config.yaml
num_hidden_layers: 10
hidden_size: 512
num_attention_heads: 8
num_key_value_heads: 8
head_dim: 64
intermediate_size: 1344
vocab_size: 15958
hidden_act: "geglu"
norm: "layernorm"
norm_place: "pre"
norm_eps: 1e-07
positions: "rope"
rope_theta: 1020.0
rope_fraction: 0.5
qk_norm: false
attn_scale: 0.125
bias: "none"
tie_word_embeddings: false
parallel_block: false
extras: ["local attention windows", "shifted keys", "learned residual scales", "capped logits"]
init: "trunc"
init_std_qkv: 0.0151
init_std_o: 0.0
init_std_up: 0.0151
init_std_down: 0.0
optimizer: "adamw"
learning_rate: 0.000698
beta1: 0.9
beta2: 0.98
weight_decay: 0.61
lr_head: 0.00411
warmup_steps: 219
schedule: "wsd"
decay_fraction: 0.861
decay_shape: "linear"
final_lr_fraction: 0.0
batch_tokens: [65536, 131072, 262144]
max_seq_len: 512
doc_mask: true
train_tokens: 700700000
max_steps: 5114
dataset: "wikipedia_en"
Each number is 50 + 10 x the weight over its row's rms, rounded and kept within 0 to 99. Layers, rows and columns count from 0. The size before them is the row's rms in percent of the matrix's.

# layer 7 MLP gate, 1344x512, rms 0.023, rows 433-487, columns 384-511
100:47 47 47 52 51 35 59 44 23 57 64 55 48 48 48 65 44 32 36 43 57 62 66 58 52 53 33 65 50 59 39 47 32 47 58 61 72 54 42 43 59 32 53 57 42 55 66 39 63 31 43 35 57 42 33 47 52 49 60 54 53 51 44 59 59 38 52 51 63 24 49 43 64 57 61 41 62 55 23 49 38 49 44 68 60 43 49 46 38 61 73 45 38 65 44 55 77 46 40 59 55 59 47 51 47 52 51 57 54 43 47 50 43 65 41 48 49 60 60 63 60 53 36 68 43 40 58 55
102:43 49 48 47 65 52 35 44 48 78 53 58 59 51 53 30 62 49 40 54 42 56 50 51 47 44 58 56 62 57 36 56 50 51 70 57 28 42 44 51 49 51 38 63 54 35 42 49 49 60 47 56 46 33 56 53 49 48 85 55 36 38 53 55 62 53 67 52 63 54 59 43 39 54 49 49 60 55 43 41 59 49 63 61 47 58 54 62 56 59 49 67 35 54 37 38 67 35 50 39 69 60 40 67 44 53 43 55 46 61 46 43 52 47 49 64 56 38 40 62 48 30 54 58 21 53 39 65
097:72 50 43 49 40 63 33 55 67 49 62 53 51 42 57 50 45 34 45 45 54 50 47 52 58 49 45 58 61 34 53 64 39 49 34 37 51 52 39 54 41 59 46 36 49 39 31 57 67 44 53 48 57 51 36 45 47 50 41 66 51 53 37 54 42 34 55 37 56 33 53 38 50 54 53 49 34 51 56 51 61 49 29 51 40 50 47 36 62 46 55 46 37 45 43 53 52 60 42 52 48 38 49 43 64 35 56 55 26 37 58 40 56 44 53 42 59 48 42 46 55 58 36 42 58 46 45 51
103:36 52 52 54 52 42 57 44 54 36 32 37 46 55 53 67 38 58 46 48 58 41 52 42 32 48 47 36 57 37 63 56 61 49 60 42 75 59 50 52 52 42 32 47 46 61 68 65 64 43 65 49 51 64 37 64 51 50 49 52 44 55 54 59 45 41 38 45 51 44 57 46 56 49 43 35 53 45 33 42 45 44 52 42 51 64 53 41 49 53 40 29 63 42 53 30 73 42 46 48 49 63 49 28 25 51 51 61 59 35 60 48 43 52 50 59 52 61 53 48 61 48 64 62 25 61 61 47
100:58 47 46 47 36 51 49 53 46 53 48 41 25 40 63 27 60 57 59 50 37 63 39 47 61 48 54 54 33 53 40 66 41 37 36 45 42 49 40 36 38 60 49 51 52 47 45 38 55 41 13 45 64 50 43 27 74 47 57 49 61 50 60 59 26 41 66 39 56 53 41 59 50 40 60 58 51 81 51 41 68 62 55 41 43 45 72 50 64 55 49 58 49 70 38 47 42 51 38 40 55 46 49 53 39 36 59 45 49 41 48 47 34 50 50 53 53 37 24 45 56 56 62 58 45 47 51 45
103:45 19 48 53 62 55 42 55 44 54 56 55 41 43 46 47 54 38 40 51 49 50 53 52 63 54 62 44 47 53 64 43 58 47 63 38 44 44 48 53 26 63 43 35 51 47 56 65 55 47 60 58 43 38 38 39 51 46 57 52 59 54 34 66 42 55 51 56 33 54 54 37 54 46 60 30 65 42 52 48 41 49 61 45 40 43 55 53 56 51 50 29 58 53 44 54 65 39 57 57 57 44 58 58 37 52 41 48 59 61 47 56 51 60 47 42 61 43 49 60 34 64 42 67 50 65 62 33
099:41 43 50 49 69 49 48 40 50 45 51 71 53 38 47 60 42 52 33 56 57 43 52 65 41 47 46 65 52 36 51 28 62 37 49 54 33 68 50 68 64 48 40 45 33 58 45 54 37 43 67 45 43 54 63 52 59 54 51 56 47 61 61 51 58 43 46 56 49 57 63 41 52 57 45 45 46 45 44 62 63 49 47 49 58 65 52 42 63 35 43 51 45 50 45 42 45 40 57 48 51 45 47 48 47 48 49 58 49 52 59 44 50 50 49 50 34 41 42 57 52 53 53 60 40 50 60 39
099:44 48 51 40 65 49 47 54 27 45 67 57 48 54 48 35 51 41 49 58 50 56 40 46 29 50 65 55 41 63 38 49 46 50 59 57 64 52 46 40 59 34 64 57 60 66 54 41 63 67 48 58 62 61 51 59 60 49 66 74 54 37 66 51 61 61 38 48 59 37 51 64 34 41 52 59 43 54 40 53 42 33 46 51 54 48 43 51 61 47 48 58 60 60 67 59 69 56 52 51 57 43 56 61 50 44 40 34 57 39 61 39 48 47 43 39 43 61 47 44 49 44 49 58 45 52 33 56
098:53 26 58 52 51 69 45 69 57 68 48 50 50 40 32 53 49 61 37 70 51 38 49 34 42 31 48 60 37 51 51 46 64 48 49 38 47 40 33 45 47 47 44 55 45 58 48 58 43 38 61 36 40 50 38 53 57 43 40 55 61 65 42 49 62 49 51 42 51 60 42 54 65 40 41 32 66 43 58 44 44 51 44 58 42 53 66 56 45 50 49 29 57 46 70 55 71 43 38 57 70 47 49 52 56 52 49 38 70 72 40 59 46 59 53 70 47 65 58 44 31 51 48 74 53 46 42 53
098:58 48 56 51 57 52 52 46 59 40 41 50 49 40 40 67 45 64 50 45 56 33 50 45 44 40 66 51 34 43 57 72 62 36 71 55 55 54 85 46 37 52 55 59 46 47 52 54 49 59 51 57 55 55 54 52 52 42 29 44 48 42 58 43 47 41 44 34 61 54 48 44 52 53 31 40 42 47 50 56 52 42 51 72 57 67 41 66 50 47 54 51 57 57 58 52 56 64 64 54 52 56 60 65 56 49 55 64 48 62 41 60 42 61 46 57 44 40 59 46 54 56 49 52 67 36 38 26
097:42 72 53 49 60 57 39 53 29 52 65 67 55 44 60 46 68 50 57 67 41 44 44 51 36 47 61 72 40 58 67 46 59 41 49 62 63 47 54 43 70 46 44 49 61 98 66 45 35 32 48 30 42 48 27 56 60 52 57 62 52 61 57 54 57 39 62 31 55 62 30 58 55 32 51 45 60 63 48 43 41 42 49 41 48 47 57 52 68 52 45 39 39 46 55 52 40 41 61 44 40 49 62 65 47 58 45 67 79 54 65 54 45 51 44 53 62 62 46 41 69 37 57 58 47 38 38 63
104:57 48 44 44 56 52 50 47 53 69 44 45 63 47 57 49 53 50 53 42 52 37 41 53 48 31 56 45 49 41 44 55 38 77 39 51 43 44 38 47 40 41 67 35 44 40 50 54 69 58 65 54 47 57 37 51 60 45 47 73 72 52 62 34 44 46 66 45 63 39 62 16 61 51 50 57 32 37 56 55 46 38 45 55 56 44 44 47 48 59 62 57 57 80 46 51 47 56 60 46 65 33 58 62 57 48 33 59 38 51 52 42 46 50 48 56 62 50 50 50 67 46 45 63 43 64 30 46
107:49 43 71 54 67 40 34 31 50 56 61 52 60 44 67 45 50 45 44 49 39 67 46 39 50 40 64 47 59 48 44 60 51 27 64 47 47 43 76 44 40 48 83 41 57 63 54 50 45 43 43 49 63 51 31 50 73 39 53 66 44 47 52 36 46 39 46 45 50 45 36 59 51 56 41 54 46 55 50 63 58 45 37 73 54 32 37 46 53 50 44 52 43 58 48 58 49 41 48 51 41 45 40 42 58 43 54 46 55 57 53 62 49 58 50 54 62 39 57 58 54 54 70 49 39 51 41 40
104:56 54 61 44 67 42 55 41 72 59 50 61 55 47 60 57 42 48 49 54 37 53 64 35 31 45 57 65 51 41 43 53 48 56 46 54 61 51 52 42 50 43 57 49 52 50 37 66 44 46 53 42 71 37 51 66 47 28 54 54 41 62 63 60 47 65 51 65 58 40 45 49 60 47 48 44 53 61 51 35 56 49 44 61 47 40 54 60 46 50 60 48 36 47 37 33 45 48 44 51 45 55 53 70 52 53 48 59 18 60 45 55 35 50 51 51 45 55 55 74 50 51 57 51 46 47 55 67
103:56 43 45 42 65 45 63 45 60 51 47 45 50 52 64 57 51 62 39 26 43 57 52 42 38 58 51 46 69 65 63 49 56 62 39 55 63 55 37 43 58 51 54 62 40 64 45 53 43 48 34 48 60 44 38 46 57 50 53 61 46 53 55 43 55 37 39 43 57 39 47 55 38 51 57 40 47 67 42 55 37 58 29 39 58 60 30 48 75 36 44 46 41 38 31 49 58 71 30 38 48 55 52 43 49 40 52 75 43 35 64 47 51 55 49 51 46 61 46 49 35 57 40 68 47 62 59 54
104:49 46 52 56 68 50 34 58 40 49 51 65 51 52 54 47 42 44 46 53 37 50 58 62 49 46 54 45 50 46 56 56 68 35 56 68 55 52 53 52 54 64 45 59 37 54 38 63 53 45 40 46 72 29 49 37 55 36 62 57 63 51 63 53 56 50 50 41 70 46 36 46 51 59 63 56 20 61 43 60 49 50 47 61 59 61 57 48 45 47 52 45 37 51 29 44 48 43 67 44 49 43 54 57 41 49 59 46 51 57 38 49 56 49 47 57 46 59 44 44 42 54 38 66 44 52 47 63
103:43 20 49 53 64 34 59 46 42 53 67 37 36 46 61 54 59 23 49 64 52 60 60 23 45 35 42 51 53 73 59 53 45 50 55 50 58 59 52 58 60 39 47 43 47 46 50 47 46 49 44 49 53 61 51 41 46 64 59 69 47 53 70 42 64 52 61 61 48 45 48 40 60 54 43 47 54 45 52 65 49 44 46 61 48 54 33 74 41 66 59 43 56 61 47 40 47 45 56 62 77 38 59 41 37 55 36 55 50 52 53 57 45 89 61 37 47 63 44 52 59 47 61 39 56 46 33 53
104:51 53 48 47 59 55 49 45 44 49 44 58 53 32 57 54 55 40 55 30 30 43 43 54 52 43 53 39 49 47 56 53 47 64 43 52 55 45 58 39 45 46 51 43 45 54 58 57 50 50 59 53 57 53 61 54 63 45 56 42 66 42 55 43 72 52 76 43 58 44 38 67 47 40 57 41 35 59 49 65 39 40 67 55 46 54 59 57 64 40 58 61 48 47 35 54 43 46 39 41 49 58 39 58 25 58 45 35 54 38 54 43 38 54 39 66 48 41 27 51 53 65 66 45 47 31 44 44
107:35 43 46 54 66 66 41 31 58 70 44 28 61 47 64 54 32 67 60 60 52 61 47 51 40 55 46 57 42 46 39 50 52 66 51 47 66 52 53 54 56 37 56 54 52 63 57 46 50 44 61 34 44 49 58 59 46 52 57 61 54 33 41 53 68 65 37 67 62 55 37 60 42 52 47 67 50 51 42 61 58 49 50 57 47 55 44 55 35 51 58 47 56 63 19 31 42 31 57 56 32 37 60 51 48 51 47 59 53 39 52 62 63 51 45 67 38 60 46 59 52 48 46 53 42 51 39 53
106:44 60 50 37 57 30 43 61 39 59 55 47 56 60 52 44 49 55 44 66 41 56 51 45 54 61 48 50 60 39 63 39 47 38 59 41 53 45 39 39 38 59 49 51 38 56 48 43 41 71 45 37 42 62 46 64 69 66 48 52 51 42 39 41 34 44 55 40 58 31 39 41 68 30 55 39 41 73 28 49 59 46 43 46 50 52 59 36 56 57 51 50 39 59 61 61 51 37 49 40 38 42 48 58 46 50 68 57 39 45 55 40 52 58 35 46 51 41 51 50 65 59 52 51 30 49 26 30
094:55 60 44 53 60 31 45 39 53 59 58 68 55 35 45 42 58 62 48 67 55 47 64 43 52 57 45 45 58 46 46 48 47 41 48 65 36 48 55 51 48 35 49 57 38 50 57 44 50 44 32 46 55 55 53 40 62 45 76 53 38 21 51 53 46 49 55 48 53 37 39 62 70 47 41 59 49 52 65 54 53 54 38 43 62 57 66 62 57 46 49 61 62 46 40 60 59 63 45 58 45 47 54 41 30 71 59 52 46 60 52 57 43 53 56 52 33 49 53 42 55 57 72 49 45 39 61 61
103:46 42 59 54 67 68 53 51 42 52 42 52 60 42 33 38 69 50 50 51 48 53 49 38 58 54 49 49 51 49 39 29 47 46 36 56 54 51 59 71 59 46 55 52 41 53 53 46 25 55 43 53 47 55 62 52 71 59 52 55 49 26 68 52 48 25 64 45 54 41 44 59 60 70 37 42 38 59 57 59 45 48 46 64 59 65 34 42 54 56 44 66 41 28 59 63 46 55 57 49 67 40 53 41 34 75 32 55 65 48 60 54 48 62 47 43 49 51 49 50 48 46 64 55 39 66 37 50
102:58 48 61 43 55 41 37 45 49 53 38 77 50 54 67 56 34 33 55 49 50 52 29 56 34 44 68 50 50 39 46 59 47 52 50 52 51 63 56 66 48 47 40 51 67 59 64 64 51 37 45 58 49 40 55 59 62 66 59 73 69 40 52 49 36 51 43 39 43 52 46 32 52 65 39 51 39 65 53 64 54 49 45 34 46 54 66 64 51 46 65 68 48 46 41 61 58 47 50 58 45 49 49 51 61 50 39 61 44 44 53 50 67 40 36 49 46 53 42 54 49 45 49 39 49 54 49 59
097:41 31 52 51 46 22 38 31 46 70 56 48 26 37 50 56 62 47 48 52 39 63 56 67 49 52 50 60 40 51 50 43 40 46 53 48 60 61 58 63 49 56 44 41 67 37 52 40 79 60 60 58 44 48 42 48 36 62 56 55 69 27 45 50 50 58 59 45 52 46 24 56 48 48 67 48 57 57 49 60 50 55 51 45 60 44 48 58 50 53 32 45 55 43 42 38 58 31 44 50 51 58 44 69 43 55 38 49 54 34 65 56 57 67 54 49 52 51 52 89 60 55 59 40 46 50 66 38
095:37 36 44 60 58 39 47 69 71 52 34 53 29 58 54 59 35 52 49 49 57 44 40 45 47 36 51 49 48 34 43 50 54 57 61 49 57 62 60 74 44 65 44 47 41 41 51 69 34 52 39 55 46 53 49 47 49 33 53 40 47 43 54 46 58 34 50 54 46 48 42 56 49 62 48 35 56 46 44 42 61 46 45 47 46 60 60 45 26 45 59 40 49 41 38 45 54 59 37 61 65 55 42 70 65 61 46 55 53 32 62 44 57 55 42 55 45 60 53 52 26 53 42 42 62 40 43 38
102:56 58 47 42 56 37 54 39 45 55 40 44 45 59 63 42 48 44 32 52 44 57 49 41 55 52 78 49 53 64 45 65 50 75 37 59 48 44 55 51 37 46 50 51 51 60 48 59 57 62 36 35 71 42 32 51 59 50 68 58 55 70 39 41 37 43 35 41 53 32 28 38 52 44 61 68 51 58 61 59 46 53 36 56 65 64 38 50 27 51 27 74 39 52 22 56 51 37 43 49 25 49 55 60 51 40 42 42 53 39 46 57 59 58 45 45 49 59 45 44 36 51 45 62 31 52 47 38
096:47 56 68 71 64 79 50 51 35 50 49 47 50 55 58 50 61 55 48 44 35 45 50 55 36 54 47 37 52 39 51 46 55 48 52 49 69 44 48 51 44 43 58 61 44 77 44 60 49 48 38 50 50 29 39 60 60 63 29 38 47 43 38 57 41 59 55 41 49 53 40 60 47 55 60 42 41 46 54 68 56 57 48 45 57 49 51 59 51 36 64 33 57 25 36 62 68 49 38 51 51 65 44 54 47 50 67 68 48 60 53 37 55 77 49 50 42 38 67 39 60 42 56 60 53 63 50 64
102:42 78 69 45 62 26 51 42 41 54 60 58 45 59 45 30 52 50 46 43 50 58 40 60 59 37 61 42 62 22 53 59 60 60 66 53 44 60 62 43 46 60 74 53 45 72 56 42 39 46 60 32 60 37 50 47 55 29 47 53 51 51 50 40 64 64 43 50 51 45 37 54 40 46 40 35 58 43 50 66 62 62 38 45 36 47 49 51 70 65 63 48 38 52 35 60 54 45 58 48 41 49 45 59 34 40 52 71 52 51 67 32 39 59 48 51 58 50 40 53 54 46 36 45 41 45 43 47
113:60 55 46 54 53 54 52 49 33 55 65 56 34 61 46 59 44 72 39 42 46 52 35 36 52 50 64 43 72 52 74 61 47 62 58 46 57 54 45 52 54 43 42 49 32 55 68 47 54 56 52 37 45 60 42 40 65 60 40 56 67 60 47 56 45 56 52 38 54 53 33 45 61 42 54 57 47 54 57 57 52 49 51 54 55 38 38 46 56 77 48 34 46 61 49 42 44 62 61 45 66 42 48 55 40 38 44 50 46 33 64 62 46 54 44 53 40 57 38 38 77 41 53 54 62 48 62 38
109:46 48 59 39 56 43 43 64 57 56 72 51 59 38 74 34 52 65 48 60 37 40 62 44 45 40 46 54 47 48 31 54 43 47 32 63 40 53 60 60 46 38 64 41 50 46 45 36 54 69 56 55 42 49 50 47 62 65 62 61 54 54 45 65 50 49 57 53 58 61 43 52 53 55 49 51 62 55 56 48 53 56 52 73 55 36 53 40 46 56 46 51 61 65 58 39 63 47 55 51 56 52 46 58 30 56 46 52 60 30 49 42 41 65 39 44 53 43 47 45 65 63 38 58 44 55 48 36
098:47 43 34 57 51 50 54 33 56 53 37 29 56 47 49 66 50 63 42 61 49 54 29 46 50 62 60 51 48 52 71 55 39 58 63 60 57 68 52 56 50 75 41 53 72 58 46 60 52 44 47 42 51 63 29 37 56 56 48 37 37 45 50 39 55 52 50 57 53 46 48 47 50 51 71 47 43 48 61 61 30 60 41 53 54 42 52 37 60 51 48 49 55 54 59 63 52 55 40 46 44 64 67 51 62 37 26 31 44 49 54 35 64 50 56 53 50 28 54 53 55 60 45 66 65 57 34 43
099:46 46 52 44 49 43 37 41 65 51 56 64 55 54 56 69 39 40 66 55 42 48 58 48 47 43 61 48 63 39 52 56 48 53 35 49 36 39 57 46 64 61 41 29 48 39 35 55 52 49 29 47 42 54 55 64 46 51 51 63 46 60 44 64 52 64 54 44 49 65 46 29 50 49 75 50 50 49 50 59 52 39 63 57 84 66 53 50 62 63 41 45 41 65 44 47 62 54 53 60 54 44 47 56 37 26 54 50 57 33 54 55 56 28 38 42 51 55 58 49 32 49 39 61 56 44 72 43
097:47 46 51 47 44 48 41 64 50 58 57 51 52 26 54 59 32 43 42 66 36 40 48 37 44 49 50 43 54 50 46 44 41 47 49 47 68 70 57 63 43 51 72 68 47 67 71 43 55 56 50 44 54 49 62 38 58 44 58 59 42 48 47 42 50 56 63 61 67 42 42 31 51 55 50 45 49 56 64 44 64 60 39 35 42 46 66 56 49 75 48 58 45 59 27 46 67 62 58 51 49 49 65 61 63 33 41 46 54 62 59 59 42 44 42 50 36 68 40 50 70 62 54 36 48 60 54 64
100:67 51 36 53 69 42 56 41 64 69 46 49 48 50 31 55 58 43 49 64 44 52 42 34 48 42 47 53 54 49 34 50 50 51 66 57 48 52 55 51 73 56 46 50 48 46 51 61 49 63 55 47 43 47 45 41 50 50 41 40 53 51 53 71 38 43 40 60 39 53 33 37 50 50 33 57 49 45 63 55 56 73 42 49 37 51 50 52 44 47 50 43 46 59 47 42 50 60 48 52 48 46 52 45 53 44 40 66 49 55 44 49 36 52 53 62 38 39 50 47 48 43 39 60 53 46 46 52
101:49 67 53 53 42 35 21 53 55 60 54 62 50 43 57 50 53 34 43 51 45 46 39 55 48 56 63 38 52 43 53 44 50 71 42 65 42 52 27 39 27 48 58 47 50 51 41 60 66 57 53 52 46 43 38 51 54 50 53 73 52 39 50 42 61 58 58 48 48 44 52 57 67 49 49 45 38 46 45 39 58 42 37 55 44 46 53 61 47 49 52 50 48 31 36 29 40 48 52 70 66 61 48 59 38 29 51 58 68 60 64 39 45 49 17 42 56 52 54 41 54 58 41 55 54 50 50 60
108:53 35 45 59 55 51 37 41 64 52 49 55 39 48 59 35 56 59 51 54 30 43 52 40 47 60 65 50 39 56 60 63 58 54 40 58 49 35 63 48 45 62 35 40 51 56 56 47 49 36 44 52 50 45 27 56 55 58 64 48 51 41 43 56 66 59 48 52 56 42 46 67 63 48 36 53 52 57 58 50 53 47 50 63 75 55 36 30 57 49 53 57 57 54 40 42 45 44 36 53 61 51 52 63 40 51 68 40 35 50 29 46 45 55 41 67 54 30 51 54 51 50 63 65 62 59 42 55
104:43 54 47 48 39 32 57 63 38 51 45 40 53 60 63 54 46 54 29 55 48 55 65 53 51 57 46 39 45 45 51 45 54 61 66 32 47 42 47 49 36 41 65 39 49 41 30 63 62 45 63 51 36 46 46 31 45 59 50 51 49 40 31 58 56 63 45 58 53 54 44 49 66 51 60 68 55 60 56 50 40 56 37 44 58 64 50 52 45 38 59 25 43 66 35 46 54 45 37 55 47 50 67 40 34 39 43 40 53 63 59 41 44 43 34 45 52 58 60 84 36 75 63 39 38 48 58 37
096:51 42 43 51 63 54 48 29 35 51 44 57 62 55 48 47 54 40 63 51 57 54 45 41 42 56 54 65 47 53 52 43 49 58 50 61 42 60 37 49 69 36 45 60 59 39 65 47 47 39 52 45 45 41 61 69 51 45 52 60 55 49 53 59 45 53 40 46 45 66 64 50 43 43 37 58 48 62 54 42 58 32 50 52 58 62 33 58 41 43 53 49 59 62 54 35 52 36 48 62 40 43 71 60 36 47 33 53 64 43 43 45 59 46 30 58 51 50 60 54 63 35 61 61 49 60 61 32
097:63 48 68 44 76 55 37 57 56 54 53 56 54 31 38 62 59 29 34 34 46 55 57 37 23 38 52 30 68 55 51 44 66 62 52 35 46 55 64 45 48 48 44 44 43 48 53 56 43 45 60 58 57 57 61 55 46 54 48 64 43 57 50 38 56 54 57 41 54 53 45 57 54 42 33 44 43 57 69 67 58 51 63 57 50 56 52 41 59 62 41 42 53 39 30 51 57 55 52 33 31 41 39 48 33 36 31 58 72 57 49 51 55 33 46 61 39 64 51 61 58 47 46 40 40 50 55 57
096:59 41 59 41 65 68 52 49 64 45 60 59 52 33 57 43 42 49 35 43 56 37 37 48 54 45 53 46 47 49 39 36 40 61 50 36 63 54 54 49 60 66 69 17 55 61 48 54 48 47 51 33 55 46 39 55 60 44 62 51 53 41 69 57 27 46 51 36 45 42 41 66 60 50 53 65 32 52 51 69 57 46 53 64 53 56 51 50 41 41 47 37 26 64 40 55 40 58 49 48 45 61 52 70 47 45 52 54 45 48 40 40 52 49 28 48 70 68 53 45 46 61 41 54 50 39 42 48
105:48 46 44 43 53 58 55 49 56 49 44 54 66 44 55 42 58 51 48 56 53 48 48 62 47 51 48 51 53 52 58 59 57 49 24 57 46 28 47 47 41 58 65 50 57 57 56 50 61 55 51 34 26 57 57 60 57 41 42 62 63 51 60 45 49 50 63 65 64 47 37 34 57 66 60 31 51 53 46 45 44 56 43 53 49 46 60 43 61 41 62 34 43 49 36 42 66 33 48 39 41 39 65 46 59 40 45 70 45 51 38 20 51 52 36 61 49 60 46 66 54 63 65 42 63 60 45 70
101:41 43 43 63 56 40 62 36 51 14 52 55 43 50 49 38 41 39 52 39 56 46 44 41 52 33 40 67 51 44 44 53 60 62 68 47 52 52 62 57 61 31 36 44 42 52 68 48 54 43 36 30 68 50 65 54 49 44 58 51 46 31 49 44 56 54 43 65 63 46 47 63 70 53 29 52 50 54 38 69 61 40 54 58 46 58 44 58 27 54 52 68 57 55 42 41 46 58 50 65 45 50 43 43 47 56 49 54 60 29 48 48 52 57 45 57 58 79 38 52 53 29 53 52 58 67 32 72
111:52 66 67 41 54 58 54 42 44 62 57 63 54 53 45 42 65 61 36 60 54 40 49 57 51 53 63 47 55 37 60 59 31 53 48 55 46 45 51 59 54 42 45 63 66 61 56 44 50 48 43 52 54 59 36 35 43 41 34 52 56 35 50 57 37 55 45 47 53 64 60 51 58 43 44 57 26 80 66 48 48 47 50 70 49 40 36 48 52 41 41 59 42 48 43 60 50 45 63 61 57 62 43 68 48 40 49 52 59 56 54 54 55 55 45 67 48 41 49 52 40 54 51 57 36 69 52 51
099:49 41 55 58 63 65 43 41 53 52 45 44 33 42 47 49 44 51 38 48 51 70 50 24 56 42 46 46 52 65 48 48 40 52 47 58 45 51 41 47 43 49 35 67 56 54 59 60 39 40 42 53 63 32 33 47 57 62 44 65 68 47 51 62 52 45 44 53 41 70 39 61 52 47 45 62 38 42 68 64 50 59 48 44 63 53 53 35 53 54 54 37 53 51 60 45 31 44 56 62 71 40 62 55 46 58 30 51 44 53 36 60 33 52 50 55 40 37 51 57 50 63 29 57 31 59 40 39
103:51 39 41 60 51 52 43 46 59 71 51 56 39 55 49 46 35 43 55 77 49 61 45 42 54 50 57 61 40 42 53 37 53 53 42 41 54 29 62 28 58 48 60 56 60 48 47 42 74 57 30 42 43 50 51 48 64 63 51 51 58 44 62 60 39 46 65 56 72 62 61 55 57 51 44 43 58 51 46 47 64 57 65 56 51 45 54 53 52 38 57 60 34 49 50 56 42 35 56 39 46 49 25 61 55 54 61 62 64 49 35 38 52 48 52 42 44 51 40 27 65 51 55 39 49 55 57 49
102:59 48 49 46 67 37 36 70 50 48 55 58 40 43 58 47 65 43 53 70 40 65 36 44 34 35 68 58 41 48 58 46 64 39 53 64 33 60 57 36 55 59 42 53 60 39 33 60 59 61 42 42 68 45 39 43 43 63 52 45 57 37 67 49 48 38 56 37 53 53 38 53 51 49 59 61 60 46 65 45 51 66 32 55 58 47 54 46 52 52 31 66 55 52 49 19 55 49 35 43 51 64 43 66 57 45 36 51 49 58 50 58 42 60 44 39 47 43 64 42 57 49 49 40 61 43 43 51
100:48 42 58 57 69 30 56 64 68 41 47 53 57 52 48 30 36 51 42 74 60 41 46 36 42 33 46 42 57 45 56 44 42 55 33 39 50 67 56 50 71 47 47 54 55 75 39 36 56 59 46 39 43 59 58 38 44 55 51 47 59 61 57 34 60 45 47 59 61 43 55 33 76 64 56 41 66 44 58 69 63 29 54 70 52 55 57 58 54 43 55 57 42 48 60 66 40 63 59 62 53 64 77 38 48 47 55 42 52 32 58 55 51 52 42 65 44 43 50 38 51 57 44 43 31 39 41 52
102:44 69 44 35 54 66 57 55 28 46 47 45 53 54 55 43 40 64 38 60 47 59 62 31 67 64 47 46 65 60 58 51 46 56 48 50 41 45 47 48 35 51 50 39 69 40 39 59 52 42 71 51 56 45 50 37 75 46 55 52 43 43 66 43 38 48 28 73 52 58 67 61 59 50 59 55 32 35 58 41 46 32 27 56 40 49 42 33 46 64 53 41 46 54 35 48 40 45 40 52 51 69 59 38 55 41 41 46 46 41 47 49 36 53 45 35 52 49 43 44 42 54 55 53 46 49 63 41
109:62 47 59 61 63 41 56 34 48 39 52 61 53 42 49 52 50 38 44 69 49 50 41 41 64 43 40 49 46 36 63 36 57 50 52 60 40 35 50 59 41 53 45 35 55 60 83 43 36 52 48 41 66 41 58 44 58 39 29 48 50 35 58 59 30 47 54 45 45 42 53 68 61 50 47 65 45 45 75 52 68 44 43 40 43 72 45 53 57 48 52 48 45 48 39 61 60 54 37 51 60 71 43 77 61 56 44 65 72 40 69 56 60 64 42 51 48 41 43 47 36 38 51 55 36 50 51 50
100:64 63 70 54 63 48 54 37 46 59 56 71 40 58 61 49 43 58 43 48 70 45 52 54 63 44 50 55 70 47 57 62 38 63 64 68 32 45 58 46 50 58 61 65 54 58 49 51 49 51 41 36 36 42 52 47 42 38 58 35 37 36 57 56 54 37 55 64 55 49 50 52 53 50 70 51 59 59 54 55 49 72 54 55 51 54 57 57 50 49 56 73 42 60 28 50 50 42 38 37 40 48 45 59 46 37 44 26 44 51 41 34 51 47 42 66 28 55 73 43 37 42 55 52 48 38 47 59
099:69 50 52 36 47 47 55 51 38 46 42 41 17 48 66 46 61 57 49 32 40 43 38 57 37 52 36 50 54 66 54 46 41 72 38 67 41 53 55 48 35 41 54 48 49 49 58 47 57 52 53 54 57 25 53 40 43 54 51 49 65 43 42 48 47 50 42 49 50 43 46 35 50 48 51 34 57 64 67 58 65 50 41 62 49 41 61 55 42 54 60 50 50 52 51 57 45 47 47 54 47 56 45 66 57 34 34 41 36 63 61 45 58 47 51 51 44 47 45 57 56 43 41 47 23 37 43 34
099:37 49 50 31 51 59 62 56 59 51 45 52 49 40 64 51 40 48 54 53 63 42 51 44 61 62 53 43 61 59 43 40 48 52 50 40 36 45 46 57 56 47 65 56 33 52 48 47 55 51 50 56 38 50 65 39 46 58 37 63 52 41 28 55 53 64 61 33 62 53 46 50 52 43 72 35 55 53 52 57 73 62 47 52 63 47 47 72 43 52 38 29 43 57 29 59 53 56 47 61 59 28 47 40 48 42 56 41 40 53 51 39 52 45 37 38 58 54 54 47 45 57 62 33 51 54 50 51
101:46 59 61 42 63 43 55 47 53 63 46 51 53 77 61 60 36 49 57 62 50 49 46 53 51 45 57 48 52 47 46 37 25 67 63 50 70 65 42 66 43 49 55 57 58 44 62 53 56 50 58 56 54 33 52 47 29 54 50 64 52 39 41 28 45 59 43 56 65 54 36 61 57 61 52 50 47 51 56 46 59 47 44 49 70 49 43 56 45 50 48 48 48 43 57 21 55 46 65 44 48 40 60 62 53 49 34 54 48 48 52 45 54 67 38 59 38 51 35 50 39 62 58 54 39 44 54 49
104:51 55 49 48 48 56 48 40 34 55 55 63 41 37 38 53 51 33 38 43 43 47 53 63 36 50 64 54 39 45 45 66 54 52 30 66 54 55 41 51 56 41 36 56 45 71 43 36 59 48 62 55 37 36 66 50 62 45 46 35 60 49 63 47 35 45 64 33 53 53 47 49 47 44 60 38 42 59 59 71 52 40 45 61 42 51 61 41 45 42 62 67 63 45 42 50 54 42 67 49 35 58 39 65 50 49 58 55 59 50 65 45 42 45 50 50 39 54 54 57 39 47 62 50 42 55 63 66
099:59 34 65 41 56 73 43 45 62 55 72 47 58 44 49 59 48 45 51 57 58 37 49 66 53 46 60 29 45 45 63 60 52 61 56 50 62 54 36 53 32 50 65 49 66 67 51 51 74 32 39 30 66 46 58 56 47 40 59 58 45 44 70 62 59 43 36 47 60 42 38 47 34 56 59 32 52 52 57 42 48 53 55 45 46 44 45 71 54 50 55 53 51 59 31 41 52 43 50 56 39 53 51 49 71 43 45 38 42 43 67 36 33 72 20 55 47 49 44 49 37 54 54 48 41 63 67 54